Weights of a small transformer language model: gated attention.
Each number is 500 + 50 x the weight over its row's rms, rounded and kept within 0 to 999. Layers, rows and columns count from 0. Numbers have three digits each. The size before them is the row's rms in percent of the matrix's.

# layer 5 attention output (transposed), 128x128, rms 0.405, rows 14-63, columns 64-127
088:486499508528486447531472532521500464529418460534485441529422487462547444479390527483446518461570556452500488403443554476515418488538517549513429497524509542519402474434444474570570481481563481
090:469491489522590516486503511539517452484466520533443461428464502501482513506436490409525526479541453440592525454575507557422564484457555502499517404529513567495467534511549515479474482555495605
084:440527512438572451532496466510439502475471492395548516511494504414471487565431401459541549473515428435453395517583570410410473472474458544577514527538526495522496471386491516542514398525465547
087:518503463466411520537388446493560377470505504451539495477553529500473528558471591573543570504588447609480498550561430559506541499477474451447520438478542558489457524554512519538430539494491449
098:484462504488504466478515430553472590503460529459554441571475568560450629507399410569530504473454519442441523460523497437493548513535483477455548585517581497502465576519482519577542508480501459
082:603573518495493516491499459498427544469482481568404457548462552381526581482462426462516586561472539502453516499533442601515437534571567592505547432504510515506509479478443492526528508516434570
094:502454558409475457465522557490539364454403538495449518544497558459474360467524452505536369534518530514483530541484507550508447508536535475576521522549449512418533581590418487446515510504380564
077:477489467583549491462416529498420435454525523471511452463458493517432455447291467461492489507515463524538526577490467485530564507493481423478452508534463503516522509454537463523523445526554495
087:539524608551517535407514534559546520508523425463437527561492522558553576536538524513519549551426606486382471511494445469495411470470496443494519414511482540426454504490493429514397524467468522
089:560515461467491499572518545488509573543597619581613469456528470513527496474615480471506558554492528468567489443507525486469522541560476565474423584551459463525539451469507546527485534480537572
088:504546471524481508467464572372464582462560486495460503359489471462546499550610482488463446501534517432452554515519506472519465519581431462427462528416615532485489535515522526504487507491448497
081:431514488556496418483487512474462468507575443471401450507574413475567513503537544472431484487437474560484454488564539499415527420566600572469523527491439571487474593527600469510543505538523513
090:518531475508505529503503488477454474465500458527558419542503527614557527499714540518587507505578554470479474474492500489593468454527535505504484512510519500526528550550498497466494515442391545
097:358440490566464573582477536475447483504504476513530501519462483499519466497439516534506497592514500511437466593445523498629588582498501515471554542505489563539416485538452516489492467581601543
080:562466463459574527528491420475514464476509467417471550444507511519487481527505480441503612565514480467511527552425503574562535533493555507487452504596459526430417614493486482528525459578477548
091:529522482517477508513524501525551453539470503467560498504522494450522476511399502487509490487498495526431449431519498599429467584541470529518515534603584452483430448416480489522491538467480443
096:481417534512482478464467536564511450408548433419541467524486618609481480548577456487550326519482544497554471596553523514597526559507520596372509564471382564460598545402565496448551579486467476
074:518476484385537444539506476511545553530544591570450538431432490501397468546411570503520487486444565458453429547493599460516414421454537472521486531526471565426527517563499495425476536543432551
106:456536495503556558453594502516521527534451545528517544531398457487496548501547644453473430574530554506518442516529474486519441654510494503543384521528487515517519466503471475509484487435444438
108:459510488487457477472453487525513484484481490507538412588508574508482567459516475529458460460526480503490523536453530516507530504438492514452555483477369536523597464540495527532444545432411559
114:536478469542511547468404497496463525497442532501461416440495540471582505561425449515563467556536482468493441550406457585483386509531513492476465447561551485445472480571498417425530449537515506
096:485568590559568554542455469530543492542532528488544444516462455513529484522533519586534523496533506538545410469463643530528488515518465356476541501467544466480471583527515540499585537523443517
113:527504514567452489526483407530497484567501457496515570419558516474508523500540522482554485497489499452516456455466527450437562547522528511437522582558508501568478479469512464470525535544344555
101:464515478569529546571460470495494442608513483563608466455531462402479524464583497486342494496549455603511504523443412502561521559579467488541396515522639531497506515472475451483553482487521423
118:512533548497586495441377466514462466470560446472418468529526434474360518458466494517498537455496497526554459526556558538400511431453482483484466441474390663536432483554541494439535499505489480
101:467574508498426396543502468482547524483441441593521482565484508636573457537409427440517431415520579564502360490477456427512588505507563526522459533487471543524557490532425428452559410544540472
117:470569519541532511515602439507526561443524501489505465581513500519459460452516407518459484516519487607447527452419447521494496505520573446509563485411425380533506536462480503417430549491435542
116:438461509446483512421468526584502459456458509395472462553494627460435567529463487495438497525529490529553425444547449426433434570534493553456520469559514468591446543536474507505491576587439458
111:588415533485524514478519525497503425391516516430546494492541560538463534505537472513507462421485487515520517604530557498461414567520517534520379572520521374509545444408467570566565525517341499
114:500477463512455466571539446513541528433530431596498453504432509499405542441505512447549520497448547512417500425557496469546427461617574555494577556445465492436434500520411433471562556434469539
115:497545544509401466527511391511450524506485551477405479489476502515536520441599598425467466465541504602496530505557442529456539472466582562518501546529526522484527526623460536550496430503502571
108:461443559512508459506504424354481525544406503517502458542488471536536441496514567528453475491518598444462387480525400516414423501433556445506494582426462480514478531515636509537533503390499436
109:650538505448514596550455513455566615543444526516377419443470547485471548471516458462502540580551545440557559497517488514469523503449465456462446551504527490490435527491501463493506500556480527
100:469482540484430516515529465438621510398488585470498598336489510467501535514479367444542478466553492484420454482526602500494472546502444552572550423522532477557487594471485563478447530550504505
116:533537501469485378522538425523565615555472463526550529452458448464445558511520387518461466518431449511437518462443485463426509535490485523494462460515588548493415495567479465508475518534552503
107:444510486486537513505517502528533561515427569547545397494487564574505478499482494491549485502543428554442518539513558486526472566476389505466543500498563488524506496432444562402526529496530459
098:506470552491353520516464478406537529570598486516517479493489507536495528504562527488566478503458503549616549485461601495551522553416551527506448555432458493580541565475525545396494518555558526
110:450475640427560466477532454463539510559482466488477488523558401557498567487435598535524457497447500651522573526535409455488499466500475511530481458523532417526516550459496440427500518476596470
118:496515418522535455504546565481530489544531564448466452514555475524523541496535484442496588449518411543480486552554481519575495541476498481450540567501474523562456558547587464479497531486493463
117:455468513495506459440528583559510572437561544483439394452602476582540508469528538469535361386497437462489469501540476494519507489513458518411533429544496491429500501518457460564482546407473476
106:477532573578461534409561535530477532521488523468529450454487365464566478504450423466508488498459495594502455540436456504509613596489530487519516543519552504447511486441457471480483557508404501
100:473446512400537564511500452554505490453494545478440492471462501532465535522572466558476585488509506502430482542431478525451487483518456522468499411573578524538509591439564483542526464550549464
127:460444502518485578585408471531508474595516532514486544596504499581507450499437545530496480519589549608439485411502523522438536522538505519443463415550403539484447493561542584461457549480586498
113:441437542507551559589526539512452462467536471488470408523406454444555434462509535453592496529452559468519446518474570434422489537447511539506559419523561473491499482394596532493550479362523547
110:512431495473577451431640386531461503471497509547426520432503572467433538543469502485478363550497471487520530533556488549461588545518453532504509526484486555411515627504526453491465440459530544
115:559514550489516520464561528470549581465485577489499363431445517461475495516513494566492491616520499499481449453601582484470536484513475554573427590575492428518433458531434559506579498473624529
108:412450437619428462580534451586423572517568532512520383602469470469504557517481467471562531553437532506471642444468423486496485514498441503429490540422540576495516487497503508452480472608573460
104:519527504520449527554509548497399478559534480458563477597523529486491526446442456546462451528465440548479470439482558504507521596598503579502526470544565459548514497410498489572532450480584579
114:470535481469559566477458619527544432403533416566506427484481527519568479503602523545535439513475543443528478474477469570505466590560534527565503414479427624545526481503426549404418418581496558
109:486437568534492518445433548491521501528444447526602479490552522471477624496538521547507561567432472491439462458509464467444510521473471567420541506453456571533618413486455564404496579437475457
# layer 5 attention value, 128x128, rms 0.51, rows 15-63, columns 64-127
089:511488484477562464578432358510530420562507477447515448535530500442454581453458600481433520564483448430496568499470452415547389561365478545531458612525488431560485467427485529494491550549516531
090:475458526614434483505577498507468499510441404455493434548544569514497564377489564544395459501504491542522629469534489502539434627518476539448527463451551450525496454592450497476532521565530493
086:536513499542387468452502455462529525461581565444526537492420444573546489517426511411496515611452486482440461564491423475484534465450464471514538581575579537581494456454459566495610558512441495
102:505534528515496466546480526529443415563569436475422434518597543510486441461521494471582467593421449514501512500473527495480507461473481493467422514505454482541496490584481512460441480493550407
099:509518472553531475470572486549557498556494472431541523450426524531479484417527514553494550368433557418458503488483518527450483395508516494451514480493438487515396476504520474434445432433535471
098:518482499528524545490404493589532474469507515412572469494626487568411525520390459484531478569518538476519503510439416456526553568423540572531509548570638521454475399504541500509499509614496509
095:566408518459464466385434502500559516548632488380532544516563447519598486539403498451443515475439498481480544496459515463492446500636478551474519600557537497488428480510527489484540535520441479
098:518470521450543533535463449532511482465429510549614498544574453455481387560492468527550502438507468570593474417480532463485593479476552532552515489569454484586456383508505468451511478587396520
094:424417489404465521490567433547542482541355458483419491480458465407459514545470479508515482472589460538459529551540450479634548521470605551499502435497438517513585402555606480512446526529493499
091:554506523444491536464485511474507453509477476488555505552542550450462502455416417591560495549606443419523542528515510589584570535446562546426494451501391521460509352414519542492521544526475505
086:563509459409543486513532490544480495598343504545558476489507505460448551492502500466485512418474628472497597569549433485519482538548491510517440492526517356527476448457480557485452457521460538
090:462446534436515564504469524452537490537474427570492534482466464441507554469450430534443472416479551473522527509461502521529585512551542473464444485429438418471506467445618472565514553420553403
099:524516589569431536439373603442553445483621570482543485486518491529553550569417510527418491488511544523496414510440428452482463523617511496505491477526514495555466522532530484562566562544449471
085:510503385535392521554534476532439471569509564488545538516467492491578482559503495411486604524481461436399497452596440404499446449471437514473485455512463572489480533459563560492474488481605608
095:521468471417497489475500512576504523523490462477415502531463571643481470418521530588517587531444440494497396515549483496411477466531503489521508419540462618454485532560495441602461525471560550
098:553438428387500505496440468454562417572573460464522501460574410437473552521392490502534596466444490515483439481578512564456558502473608484517477447556551434507487396565467505459475524415456546
084:470535519483570463443486525571499529411538447476489448424535601542545523502588472478503582442516477590587518493489548490479536569448449547568473516551546497475569590467516534454541538531528513
110:460405599522411480461540551519468567500454523579591573411439513550491521647527481470487419429548583526416496451491424555504555595540504549549481388511482472502533509465572441499539498461513461
103:534477498600497478459469592513578495486567443492495504540482556487543547418469514569450512567390493499450499572511600531468545384451466463505438526513547568490368522513530525568526587442535486
111:511478417457482485505430394497514474489541451573414465515467553467504495523491431543458486540544497580562478495496496572554479519518488547580522543458394581521595340481475431486538527480594449
098:520466490602509532503529432565462502492538555504563526616501485453519442476469472433542510501516520564496540513576495503516616453458539510525468486469491525406509484496531534525457443526531484
108:409498517516565490473500517507522498446588458459459554523516562484515458544524532578539486471466552562456431475639486455507542520476442489481482442492431511442476543562480503506485467458559457
099:442555454498410427496480528554444527525507497524448602490410385622565488438427457493573512480480507476488494545456399498488470451590493425543483434429526592500580497502495495607463479500559525
122:490578471507562470568531502485459511400464587462457420429533504475494527495516491448495557494460497531498497465484558545569472504476400511506539477453456476454517500514472401481459411435603570
102:539519578452387486504553476514546510367520546498489460477540449434439515529439470529481504519542442576553490552468538509405388497521510452414474469526484425574571490425459522455427576560508470
108:423490641501530553509472524585506578515399484613531531520393447476477514453453476528541479429507482476500516502441568522533543521414492566423520554415526496534432528463535531526457536483524447
110:526440460465544467473509559442555431505436525493499480463645465539488522536491494558354415490588526438493477464465470530521564500572365426610454558387535490483529400576473410528477424498513534
113:425423515462489482481474582454489567482471431588520540435524472403526510501435447503558535507508502582459466497475529429504400434507459500490560551572560393546489474487405463505462609479541590
112:504426523534528590471395493569477515513511520470442436416536521441437536553512519512566530551537570587572560611477485430454498568514479552500459472429531506505527519463542503465444399500511470
113:505532511510479498449459531420427486410465584448541381570437552529500539532503483506425532524504502522472492511468496512479500647485435374532427470506518490512438556482511496492393534503452554
106:591477547471418599465502572535573542552532567560521453520550540465496504566478437489430551494505533483450535490580451511496592599585437480585407493455488386508501606413489508530565477519539502
106:443492442546489498518515480597504503537505437411532511577551530503455412542554513511523540620534550408402538490533544401520530497545486537469512497518521553583431432507541466509497453569468455
105:453520573452621544523446452488374511515431450604606463506509526567462510508439540451404575538569505482462564574481376462507570501477563460487486586524438457536520437493525559502525466472521448
119:516564500482467465488471577546390509623466525536455529497427561554503511475515527542509525473437514513567436533480458569453544559515566508388447493404524568526528560513438557487547457439523480
110:528539530472531474428506473422405602478513490501551506453495606501449581433417447554446401442429532448532517494495544478442525448497473490407531475447564411450526538501457609480508629484474504
110:419541557562536585521510478552447563472455479547495480470450483487548480476496466420501471524535483492425581475425420490610664483558448557464408465461499462528483417578454511510470504568479482
112:497495460495404492494525496539518475551470561471566502490466532494515523476470444516397445501443510495490369558486465532496454610545507486556556439579593496500594501366521578534577571446527500
111:480562489602404438457488411408457444507556457530620465619416422529489548461518581477426504494472445442487525483532498557461519542487569490570486517550478556585461493508467492548467475429519466
109:526444537576466494456490522456579507550509538518423483451495520462535550491559544521502506577454558513552616516492516522532447508516435550555527587432495433518526500543538530453474491454600494
108:515498534485442429572479457628523577501517432436541618561424548450475389544503505531560516512470570529496492373421532501455529496474484450491584462526430510543520513500492537508484550539598484
102:529515495464472390471518518506453453536494493578528503512505508613493488533489557450509485511465487378481429496539503452455465549568437409577592543518507523480502530511508591466419500446465510
118:483537504591568472455541425512523508477460580466446446511502484530483512495490564468495483447556465552452561567455505570528566559557566555513594510456500470403524575494568316512479536620448510
102:604541496527435493530460540492528521462485485456504495619516509603540389487481502440574491518475496542525469460467560486596510398451530419488448534469518551448521449527526483470440514530527498
102:427458583497469514541343529502501464570467464453472563484473486520506453570548504503539483532474529404407524515497525461479568483466460427489467430469452580497497449555467530521502568422526442
111:437458483481526429487420519481414605503526389406509467500518519436478521514441478556576513563435569530446507440590421448515515528539441520447513581346512460434500512545490539450470504503524439
106:466566562500517519498522474519513503556534570527452549518465437529573460441515459517515466431514504432478525586425560435521624486501559425455457399499522521523469548452513477570596436431471466
114:544498526533478419533533492463436507456494456593556618523412456491514317452502560622525509481494545505606507390472531492488486522498536390440636532437432400434502540548513481500453435556490475
111:634509530529462564521562485480501498378484422487486652447520490443512548531498491440520521437534503427417476525539463469576525506534421521429474544462513522519554438478573447477446515475529534
113:514468565529458370477634518502524534548495485431546513475461513447484439420546448562502468464505577509439474492587632464539477487467561404494472462533510530501483433615404540557470511474514479
# layer 5 attention query, 128x128, rms 0.339, rows 32-89, columns 64-127
065:543458591481555514511488433598481544576551550511520548578542455410517548462466511554461524520575516588523476450542474532453425488448477457452496416497511553526495495600521552529534557600485492
072:495531500549537432536453463473461557435484497418500448513476550532352366552523446462599515471603462463462449509530513503511514525517488440532465476535501436500467485563445517560607436521520494
103:544559449529481506478549600498527480424481460434465532432522607525438400475566494474477413476514456509459394501472535481491602534601483437468438543498467545509529409494450486529475527572523518
085:512487452436555532406533562545472408524408526561527497518464539512511561514486520526507447512538479547466494597413478542554456442414533470549495584453562524420423478447494527492462485430484470
090:553452506572479528422552484537531519539452419358504514503517512485393477520607501525569481543539517442457470484407572487505483548515498470451497581493474527536556461420459462549545574576458554
094:515470467514494564505543503439443487553452467462497499540493572497520543427486605501468571566529476673502528503490534534509461358375543513574474534507463446500483534470449548524456560523535458
086:507529440554435413545586529500421492475419423408471545484555444605530523517551556561489508586538501517491603549444510463592566500465483442525432571461513477505479517483469523606458478591486625
110:518485555510542453498533480445557476612487519518479501485512400456596485397412544455520610526513445554456464503550406500423518455476562542528489478516482503509473559565502519447611485458510434
108:466537393569428594529522439481471567498583520564516403486449534415494484486517430525418490402512468488462455468456593552493410544550475473486505398521510517578464502452464451518511435489492560
101:518403468507486538538527482524406412403462505443456548564457483546402496483525546523607513513433559392436533506494529425521602553570456492466544506418499444553596487494501474555438508533424517
125:457601455554510532520474497518544493509552562605505467406503491413544452449498470454508521474537449475516439579546495470450431483544567538595523512549514473577431500498439470473548479479533470
113:492574540592437533453479530500430511477433487469481484547458513498448539479515450498469472478425535525463564375507477547408417504494445545484542447551558504535645507441484401528440577486387500
102:590457404430426487510421532531542494417533547544505533523549400526587534512534484401590519504526487566459470510458484408517568515591507441403504485496448554521444451626600555476601473452473490
110:424452582536528460460508499510591518522508514483563550473495546472399515486503451538492477572548511533584597491566502513505477494440538546613424551530570519495493531427414570510468508545516484
111:617590544532529523458449492473454468462474483526404560504518482499503567552513576496472476465450500496447460569522483526490525501553529397571420511439479433468472543451543563511501490495566485
094:485541444495625602417557569475496427534478553473436505453458491522515445514459530496530516450399397501432567543551530498527488527505430481522486391573402429500557430475538512515421495440524395
107:579549529486496538485462495435432511551550549563403487490432513430568426503596515477450531558596508412521512550460468521467494536461528531408411529497505508464449426470508502464508451497489436
120:572451481498485497487445446570422522519502485481471481474546438522507471445491452515579633530525588494441539485568513423545519477504454500486527608539531497435540427477526486478600547413494539
100:530471444513478459459451424502460548394566563516489582490427511479552494470502490540541485526507481472491524552540418487442479513462463548510477481447532552454510469488524500524558559481509435
118:497456505501467498474480478497550459493520500488527523494481514552565446481471544519531592593491490451507446548440492446608557603519525539413447592482403370530477545545480547456457412571501572
106:585456479485574490435490439615454512500559479453560544513402525614419539517470511508531514466519505587579511558432468563555515523473525486457476569455510532382609567529503476566485500424544496
104:463420539485459491496535432518486517427460461642591496486452575464473431508481473540532492556516351562469606464456452412501585529544494417546404404563495484537483483462452571481468482556386466
104:508498387502530443483419473511505514422509590531570526446601571606475462501529504553533501451465429436428515386560543555470477449472526477550424552469460481548497478473445555530524511433560443
116:527464398492567484588460520538541631536513597467563522541561436588514527510485420546541513466515552466420435491511530478539499461505456498528541506514494440526556507541515437468490539508503630
117:445553569431429373434459508495517505512472452568518464525548569518480592453558427408504480432519502504457438473430519547492493459531486532416588503446524465478561549502499452545563541440517566
102:513359599472466511498481482526417526588503476545505530594371507427581562451497556540559565551450538567421528437499517503426459476490549523516457470486550500435446451447443511366475461558529497
120:502533496531524530455467522521560461513465601440496518436546592507489538386505472464467415536529392487503552505592491541557498506540492519519501463517579547552503537580536523456505532560488516
107:512502515541481509489482522449559481488488493419442492453615565532569558452488514458451447501492491579579505600485454496525578565524519471485529517495539455404556477526541541508417538492443487
105:409521600503489462546568503504385463428521499556490491560411543584570410493444520486484493494404470545615568534483473454528430502503465483517470508422511446531641404423404544448443533498486474
106:580485489512476536571514549489547532524575512464548457541504528459522614537469437479519522585540522614521487344434485522556486519564503420603522524528573435554446462512502500514417559547534515
122:496422558482516585537500498510510547522481421441466531568475517526580506643525476522456443526551453431453496623478456424533514541449508364467496528589542426453463511571453582498488468539555454
120:538403459476530532392546422527451494390418507524489481453528549498435492510506455596509459541429546451605524527528522475515505565500420575518546541444628441490470487414470571538518534571510464
099:450441505484530415495417567445506441456433508486486504467519487473538540491516452408492447529545552523564557452511501540527503544472532484511491445508479523427454516526502477479465489471435372
089:505544626509444651534534475473502560527485503424514473523496575477376422443493556531479489502403478550463455524523574435434492523544465454506448489533536449547515400501487514511525507560563436
099:507456522467455527505473494424499474479508515482473511489419640544548468530406595504494482561466466470477482521499540382575491506518493493550565505495517566530554519500514438449504490462483457
103:564538605608455500518539496527490539545446485414485474474406518483463423466510569590504478529534472473499414548520452514501584597503474428517522557447471560489452422469415540549474547571528586
099:646526531486464478451518457481468556402571452461475512530494545541497446521496463535434504404504520413630462465524538462524495668553416535495528520460502465485564476461488432460411490558503566
100:537523577531530541564505508433554510481421484489472528434504548514476407505491547540478486592531395491470407546499512498471517444558451398558509524492536514549417428572447505575507453483562531
084:512536483480459448465518523524519506473528405491454516546403487562539523490470509557571468415440446368596518497513532563523452510488500517486481488473476469546619536502491538477475466543542575
096:450451549488379453472497477517508552496521505409525461480548541524503496522497526514550495555463478504406495575475509369551575412450480433466514614442507431503531495564533515539579552533551548
083:421502507413466535549465503468514440485441518402582523399493471407515480525583507430507543605489521484465556439459424557561505464378513516543515490578510482475375473507498491530545526458576505
092:468535455513544513445543527487491456530485502518508522550342532465485570465426510389501505471480503482532574470524425518488471530564456575478490408493558514486558543519533508432461489472429444
097:488535481538455442412520509533459533551568416447490439554476581529571484471404482499547496487435460490573545494533483506548438521399557516484486557437491458490603579516464514482489469549483516
093:506513501453594533492527503482428443439390471477443462442404552512465494562563517531461509538543546471455507427486541438498478525519475448507526476499530477469461588434459520520449496562565481
088:457472545438481487505472493500526453461471461461559550445647462476558472565551432453478440538580537508455495516477497481520566455422442503497458520579489569439452487412539500506538508496515499
085:428553478502551465502543504505461460480390396460479448537395577483416493493489444539520468507491480495479602492467521544520530532414513582554558463437506508439418670561517488573430505533542442
088:524529479450494469432451504482507551516505481470449495525452479550437355524430461507479508477496503410606514543511606529472493516476533461570539553430458470484426563506435521509508425560612559
096:412514439492452448454478519471486468539527463460574483455562465385560559485514525454561455478454541546418587487515487464474540413509442537513518428467484508516589449566604497545477540525512483
088:487529513491527503445545441522447410598523562449547442487486576413424576483488521532518501448415450542424520513429524444497468534450414553593529459502566443556569546537436498484650486518459496
091:482528527510511571509521403466485514486479433527450516534439526496562436562487545487569484441545524531503463545469563573623442437500430441529492568452529490581502530466554469575492531569493653
090:452490540441559489515474488499581569479559563488473540504487502574479541581448565465519531428546532434509481406535471506542490500485466495450529462458517460467475539414482470518456530506578478
090:449528519501397486478604467497580464494577487460520464511517565518558441490503563498481489536493478427522575626517388484560466453442494536489508457516404496435599490427580518477442472492512488
088:529520534564536450552527458491630487496447381413563534532555508511564488547484481542515507454543420527472414518480567537428503495523444455483503497514553465590471582503592441439511547559533544
079:559556498510526442541469476514458576492455507543537599471483451530540480572500511492468538443559537544509426520454650591434549461522554411509503466533538412543466429452548465507435499473520564
106:511531531533594477503501486488437373534463609538466511428532426392501432539484539428534534454491481611474478519540536460381509461427552521567438365485543538508502407543575436460527491549460448
084:518569510532461527465554406414629517487496548480579518454598524510461469530463545457525601513475436585501473473546442476444447477537387459510458511484449411597465437528489446503498447498625528
086:404498510462603536447499491524547491497478523502534472527472508475500416531534492478456470477539469549557581489487556420508519522429597520472443478490490457481372478362463472430469511517506366
088:484613515563464621536545472514501566479458495511496457561472598454454423518532543525581587567487551497423499499474603508550483433519450428459576563499579409495518520476510500601438516573473483
# layer 5 attention key, 128x128, rms 0.348, rows 32-88, columns 64-127
096:643575481477560459481557459518497477472476471605546540500595533493477467475519433494515526558509529475428445476478536544473470524545568531414451629481486520444482482478460438489527389430496521
097:517489585482529557499538467473586540500395482582489466516472488530457482515524463481559517439469548539505388515541528478532465503563494556421586477470402453425502473561452514472562516495537485
088:511549449457485545567451495464513556541625482492509521501545515555456475458498619507527522538503409469671500525510488552453525448498463414568581542481507554545434498473460588472474525426473476
089:533444541393526447484530512512505463410485512405501515559387537546448428461489543482539488525545400457515480406507412463500510519500497592443513529482522541512517430580534449431518464519539563
082:506468591442463453507469560573454492467469510466428555463444478493457412505521543530537434486558426556500459522566576464581565461454514596509544478499506478586504410555465442509497426518517541
092:439467462522522522480567497509555420516516506506510555519416483532537499532498519514574441565566537458355548433448555362519509451497509500436498452563486461477544537532565401444513441502524571
086:486511588488440538481470534482551450576519439565464423507476512475507517510552470488530524511497483605423456453481526472511448460523467558596552445556422539545478396477489423475517483408603451
094:415489375514511459496539517484452575615542512567540472542432500559569457519419468480470597552509551497556454484411465584526559428508505464553436482427538468453477581474606584513501552451560452
098:525523562521531505501509591492571510370376492497485572380525502474518493541435554517465420468475492461486471558496564389429475536493417577470483549534512409437467453537494465469512529521441500
084:464466469453503494507449549488499514540436526603505528399330529462507495500544419524470421513496438567460515637550538529543485483530437603515563464514556426460469552524417558511505390486422541
095:498436418488536499511515510504499416469650474489547616497601493553447450464479488563511473466520486408403567551510586569466491483541603493497440442525583483488487462509558522449565488595505601
112:532526555518509613422453462519568427432354479553450450459539597478498509557494524458434456472472407469466490519636533406523549510496474523495458470491530592471505499541479527511469476532478421
109:464452540511531459446486474536439516495597475444523511521492461555476434524626463533606509514535525569517490402443452539464474474488501499551499477427509466505503602489436555407564509487504562
099:493523462529567546596528459516530584437458490546539411498505516579515534511522498580479524507436483553541435505449496570542452553505465466443528459453492431500511406454524518573504544413555539
106:541567591476509411462486497421533521438587537448519499437487501471421453462506555532439528519468437462566456559595542519465458478506572508468468559492531448569571434455517514488505497518456458
102:539450503445498570466511534506529424512497419640539541464482537489427523524542554457509449524569425443516546570481468397544515487418477471454440467471460628450586485605503472419451490469424552
104:470464504556541536558445503484527532484537493587503517476491540529518457494657548417615374444501547479569568492531435525465510492549480542464490474464529448488443585471502523514506425536457545
107:453480459499570492514596477590449521513531533534523382490557461550555506504569534491457419447549513639539444498393490450475551468463512548472502509502452518497466539524442415455492510510528555
106:409536622451415442527549504465487539455520501460540444492440505398438540443502518513471475535490532452524616482534480595500495506496512529516523465460457497528477525553500460511524485535497444
104:540548418549485480503513492474461407505584517469498398415482454506525585550457500531499416562555483410515555511537525561569531478501493569494519482509545535489482447537554380609587498395531452
108:493534554513405513486491330584510511431503566429413479580422445541600447579528578431507576442499460501511507448493460471506507539505583428463459549469483527479545460517508499506441472494529498
117:494553560512467483545433521523517533529453495549537435451569567398533527495480442473384437488411454431580529503560494525498554548520497454544504539525533523507397448547499509564541571402553423
111:498551497562443465453520540548552486452484478502534518493452459459464520576619499536457478542491520552441550487441430502442518598423504383548436430515480510565447531494554421472494490594604503
115:531479509435648438506490559507456458505497452411522544520557481500573545513472532518520595482525587484537464503416467447510536537425468540451454506543513535442471480530422568591584467552572491
114:551462532558522501575656458457439453501534521466558458529496487540487515487388478591480518512514455540463484495581550497551440419496506539518481513545449428546592483440482404482443541481496531
100:489531570578524441576576519511506535453457661551483515507517515443489505469591527502437489482513507517533485474459577518503476458437559557554511448411587481433487592523506428518577519520458489
111:431474559431453487496466555477485507459455541522553429493509502453513494510556494406450490501419500492526500533465497545594485489487557561541590484460499478423467438570513557566454510508504511
100:526462531449399467582512502468551440381436490561599462434466476539492500580560448520498487525439478460506464489446431537541598487518539612501431610440443595481505515530518590584444522452450470
112:538491501535457493517441419413529588554448547444542526497526402418509507508481466503453446384511465479583512476463470477438583576451481444461440491474442513458462459563438512500457504506463487
105:448556513533447489513449542533406473533488513543521545459476462470492466540497536457556494512482462568498475529484506472540531466592460614456486438453636447513437510380461569543425530486469470
110:481378518429492536482484557473500516533479556512483524493478516394429592551502505455488478558492505528423562484433639541520507542477558465513550499539583535445495406498474520509529564481495547
115:454502545542571574404558543464564454577476465531525434465513448522424472488461488483531616444476503486549466468462528490444507576477545382508552461521532517449545471437596482581475626424484492
093:495449465463473461470543489472488459537559539536442526495519537513588586465586351523578649520512460534470572448470504508583416537517429468464477460484551512519480502557558454558505549442529547
076:443531465500499480549588506542473511494434528577480614545406454447520557460484444449559444504537456588407536561516492581598499453552532423534480487516487518493441562521478479520387574540449410
092:530526482540468485510501556420449498503530494466518504470613535437496431504517447511433508491483483592492544438437475453446432571498455486463438542482551410499565500605559493484523417488464426
085:476523498492484569490459517526487545533432507464446545484474500422486455577501515531475404474431545557458502525514479490516603520557507526480501501464514540544518463540459539486542398583473495
086:570495531534481494533430462473484480424448468461535527482473497480513478519414506494436435491472506536541505502522570467477520510569538463497465572508503536524544509486501461436473342518418449
078:553554476550478515474448564481462452559456505445464459475523498439448541488526360559456415475506528424409459513480454467461510504600479564455496535476538530509539419550533517520404421484427520
112:556498464508502502564438515412497475444468497483474556483535466428467486504463453503416425542491465489532506489489560429439495532527478478511513504469466510557500534562543518505506392496461494
063:494408432431490509472525507389523446519484560603479524570511476542532457518499476427544493548551465491512516564467475537492502539558401509496456489520489528535570562507519437440554516323599450
084:492434457478514526466548507469510443499523623566463487553579419519460509558539496430494524514549572555478573529493538469561473493457465541505520421502474456499514577457583429552517648447577472
070:506564513516548472498529462496515544504503429485475500489430546528597619558394504482508512491465499434541479516474503397417485466514513439550506538500505481453434504531541509524366444615474447
084:544517599523517465504473482599572472455511438432447504475506502535507568494387507525510439509482472448505444484485409454517544554458521462528463476464511593458459501529502490543337501532450512
126:486493615483563490494567548556496515523521471480439501544455606552478569447519532525588587504526468507504503490532457542512509489484453471545504497477459552460435525412434505520443550521485526
132:471497513451513539486526496591531565526532538480491468518471473545508536494539548524567551480467505503489477456522435536506572472430514520514522485493495533484425469427458498502534601514532542
071:489517515495631522613519457463503567489479497516485418526383529498529526463530438473497647516496582552498516499503577395567501516508519506539560547490530473534463491405600434461406448533503450
084:452537517517497443516522519453442483491483501598478463448525573511568493454546555480538516484517505433480559500476503499527461494565562491452494488505507589515527498523574482454418460496529461
081:435471527452581429575499487505500442496508472489564508516513464571446507443626601512562509549496547455464560534549454555527521506488463562423469490526442526469400584483498566507507640414450540
082:537536469528506480562506514471525515495492460566490499502503501482538437491437535571532519623511505519550461568509547516437475451662464496529450573522627465493476443529502510464566477418511463
090:531465540522455554599576441451485410557501512463489536523505512551510514568537510444587495397456460416524358462448462499423578457481427466459530510511571464493568506506555526481481539517585470
107:419512414516404521376511462508489573495536467484460544456427460488555442538485452468478512557508480551488477454441486460451479463477481480504451454490485544503487544575524453517546524498504569
078:432502425374494451519492595525468505477487475573394480495416447454443447423408487511595449491467542504487529581443431479471471485474493501472480497546428489521451551573556469387532455448463395
095:518521511451512434490494453527428525544570520400547524532320517562523522364454483495532578503397433469477525457432468518440491424410569483529548511535464532492483471530469474477477477477523526
085:460507462469516514436502413477491439484534544450540457551535363463456503467406564443483526519511531548472497451506424476523502497438478476461483454587487555540545503562462463561406514489479566
095:441514553381542481505500520527616394447496547540455488426478442554518567445412571483482565481507540472513433498550472489517547558491460501580486481549521461522458433494519459571416611498524553
086:530547583475445502431428526448550458505505489424513438492424533559615521504484500470516568551461543431487530478502546529523456468423513506447498467486527527458483477532480546465370545541464561
115:506548477486459535508594585423477522572465515528496424499511518412498491508530431504450554535447511484432586507426541489518427557557527486497503521487591472536515442548529546539472426492484482